config.toml
num_hidden_layers = 9
hidden_size = 192
num_attention_heads = 3
num_key_value_heads = 1
head_dim = 32
intermediate_size = 768
vocab_size = 1715
hidden_act = "swiglu"
norm = "rmsnorm"
norm_place = "pre"
norm_eps = 1e-06
positions = "rope"
rope_theta = 100000.0
rope_fraction = 1.0
qk_norm = true
attn_scale = 0.177
bias = "none"
tie_word_embeddings = true
parallel_block = false
init = "uniform"
init_std_qkv = 0.0361
init_std_o = 0.0361
init_std_up = 0.0361
init_std_down = 0.0
optimizer = "adamw"
learning_rate = 0.00255
beta1 = 0.9
beta2 = 0.99
weight_decay = 0.23
lr_head = 0.00994
warmup_steps = 241
schedule = "wsd"
decay_fraction = 0.864
decay_shape = "linear"
final_lr_fraction = 0.1
batch_tokens = 65536
max_seq_len = 2048
doc_mask = true
train_tokens = 315500000
max_steps = 4815
dataset = "wikipedia_en"
Each number is 500 + 40 x the weight over the matrix's rms, rounded and kept within 0 to 999. Layers, rows and columns count from 0. Numbers have three digits each.

# layer 5 MLP gate, 768x192, rms 0.0783, rows 433-437, columns 0-191
549516537531510468504474564499463543529479499513488470486531440503440540479514528519483550513561453518540514462509514485547468407507469497545524456450525508477472542541499526492518512440569475537495470504433516442448589542537516509573474488527484468551520479522509511491540470504576482580483500488595508463519506490436525524442549386549496582458432447491437471522526432473503542552512468474459509495450488531490512520498443446537442431524536540609531529493485447497468416515519499471551516561526558533408464453487543504481529479514506533457520500482524491537489551499511587537
477482536504497512510500430502437486438490514546482481555514543458517477534419483470573559486463528530513468454504445460506498496501446506459487477524521478553503572490483521508473470489494461480537510507532468523485579463464526487521532501548479445505492492562527466472524471520483554484484556521540490537515547550546483490514584557515462439511498503534485515486492497520536477504558498489498517550529503496498570478525489503480502475507519523513533461485557518497514517445577501499522474471479552479517489498464447505512579487478452471459566488442491528531461535528484511430
480508587479497473526469597406501522446490507520493468498455443512397461462504478581542422478521499525502541523480522482553513527462519506581532455511556458620570498461487556555578487524563505465466485489395509439493478457548486519590536592557521511560553462500516535564524513513558536495528403528532479498514541521488404534432531537493497564440537494503444478479421588497483530429652518486502454506480486495459473542445513482546473453554527551517511471462463489525440501520496463567501468470492526566473503507494496489513506525462526529489499455508441494566490531503508470511
517484618485542525549456557491441524491413471532469494559503469537470535495519512440545518439524512565574501464453478549469468528504544566528515489556523495528496439565487492522535475480528517489504467452550518504602502511470496595484475541480518456522534428521435528488458492514539586489552454551498495528605514522505459491551513509577591504513541521571431486561492597522596490496483533515506525466486511545443469516511430532494522466530521506487555472604517477424458576488471488442579424447504532568503506503551483499451454485497475532457482471439452509413501479487445431468
479551459472497577480532435501477518494448479477477543471498491544459531492504546590455490467500543543429482529485531424514464476540509518550485459443466582626482506517509497551407461464499469551500483582460446505517497522524486542480480553558523608484467494513530409417494571470535528501501482460548489499488476480519503493471529378508452595476468446486486459540557554454486461469534480545439499544505454477463487522499494490541412510547558516522562506541498512476454456510516508477602499550538437439467435447488483564519554459486508540570600517521476560533520480488551539461
# layer 5 MLP up, 768x192, rms 0.069, rows 433-437, columns 0-191
554507495524529466528431483488549460511486516447440497492486488560524467578508471526490551543520476494640502500475513479520484419465451415456471541513483514375444520502443487469470538501495466479501458508518479484501455464511560541428380466507500423468454509494484376503506534443460515479547553548493515510537516543517511543499569516497461524493474443511535448485472479566546518505450549525556453518516489483545535503463484458496504433456468514518552511495520478560568456493510517514499505498600554545401506493517526561404569506556491498485518432496512463544473486435515460425
521564483470561469471520604463515478521515428500506528502494519565494502520465502470480474444518506464513513447459497458531533518499523530475479379507543560553582480507527488533487476503549523569510483553564491552512520482458532446456454484506474580505508546518499530516522482395490469471473491531518535510480580547451501509477476476547535490519472513457518513438496465498568494498519498509478536518426537512436498445500537497531491519458488477542476531490513543475415529482436448468531517489523491470535520576539438511526479544437472464512535467503441424478532560518468454529
516539490433509485461478556464491593462541431497583528490478413461448530565518518577527516474414529479526472481473481570457497495494597515499475582540444451477505459577574458458538569517457492469498532544506549508500495478523569427472502515490483527490531471488401438564575514484541543504486490495500517495509512535495489500492517497452561486441579479536499519548470513512505482497501477564538505465456500541564491529499508602474526513461475449442497500487481575529470535471478522449460502451416591564528465487524485561514553529486499519416528445432418475426519504450465451518
581464501535554505541507468466466509439492417480482521532566426517481524489562477494413506452467507522553521483496447520449493486508437555468497411482484423526491587359487514525508562509503526525566482522563513445503482404458521462535431476512553479558550449487482410510470427489527473466479465511465491519523574493435475515451542529520565519522442486536409488552494457510448512518487533530493467566457540517486447474488411503514448420530460495534489459518543501495492449474509530461506522517492477493541578419534478575522513528481409471503561491490504529524531485442471483563
475509537466542485440450428494520532509439541479543571489467524571501521478461425586517508564482486411482466505469552476520480472531567513557452429420446519498511497576482558535529477558532541544541397468421512471470503508516458539518504521521553462446504519457442465472529425495450484442422579547484439504521502497480538432501557435538459553511457450474537465456495481514523520482573456484434504561508502461533498543548549448523466511526532441449530525483528571565536487545532566518477462545528500505545473571516500497536479487473543478545488403495488511462483489550476526479
# layer 5 MLP down (transposed), 768x192, rms 0.0677, rows 433-437, columns 0-191
420496499476504491501581502508572459525438506462491489535485482500495528541415465489506490457520504551510506549521535583463492517483466495424423499474517480576501535460491452486460499481499488510547495510488489492473525492578532491440477512470417484546495516486454479565521499491502505511452570587518536463487514469500443455470489468525534466449516507520519480446548420531509482482537480465523475567548524473486485455447533471515530524453462487499470674491493395559564510504486592392505528431516447510624561494470428515479507508454434510513458481527507471544531496497526529574
506472490539514538558515504498538426480504566506476456451561468504498516551489558464566423462556488471492524534545502503526416480490455498520511468477539445554452545516500509476468495568545449493493550526511450517518475514497550542494468481499447507564534554515478517521558516497520518431470537524460555495589526470519463491516435517489458514483451507540484492476515502442491451451546497428483517474493466488508466462574470418511515496423524492504463480497487503514440508498479509447480452490604516536489542464444512457433469484495486511542423573508460505507551412499490493526
492546433465532532537521482429458440510525508480472513465504499496589494522532479482522449451494486519470542493575475527443542555473495453535473462631492487461417454540483453530476535513519500435499486512498520565482528508476478492532567456540523444436448497452516502454447483482419559475492500510505498420459510515527538505497513492498494520538466492514486497533520520475539465452566486469505515474525478512565483530434468532465585451433478526577445567578524558428522560479542509513593526525513546442615478557432542512507492517358554513559476430494507527544523532456495532576
479520519483486568432442581509506407535581496437485476546492515463586555534549447517509552443524529476473491474525462407612508456493507498474452540495507450551502542532522451547559473464500541494548468406502456460474495428462428475502550584483518485517479506453486490545497517504425508473516454506518511574472474447495468469477531508572509487490580476446531517561541479481549555473467467537477560500518527459534547527520463439528488505542511456553554569513546440539549477465502503506534437488498493459536439432497510458448515457527535505551515587458539486482466377462581569513
525478496463559425542512545430554494493514478515528519542489507495494482486533494472526563486555455571534456495504513522463499502446518475561506511504556545492510462507536464493471464523428432483461520474486504504453476502482458558568511524588513547487459573498443505464506493473453469445521539465547526496465471467450498500495486521576508573543513559548556458454423470450487483427449490452564542498532516482495489513577521490471493523487492525556474658416497531474510438389477472533492493505488587511524535576580506485528453463609541546516512496436497500443470517607511541552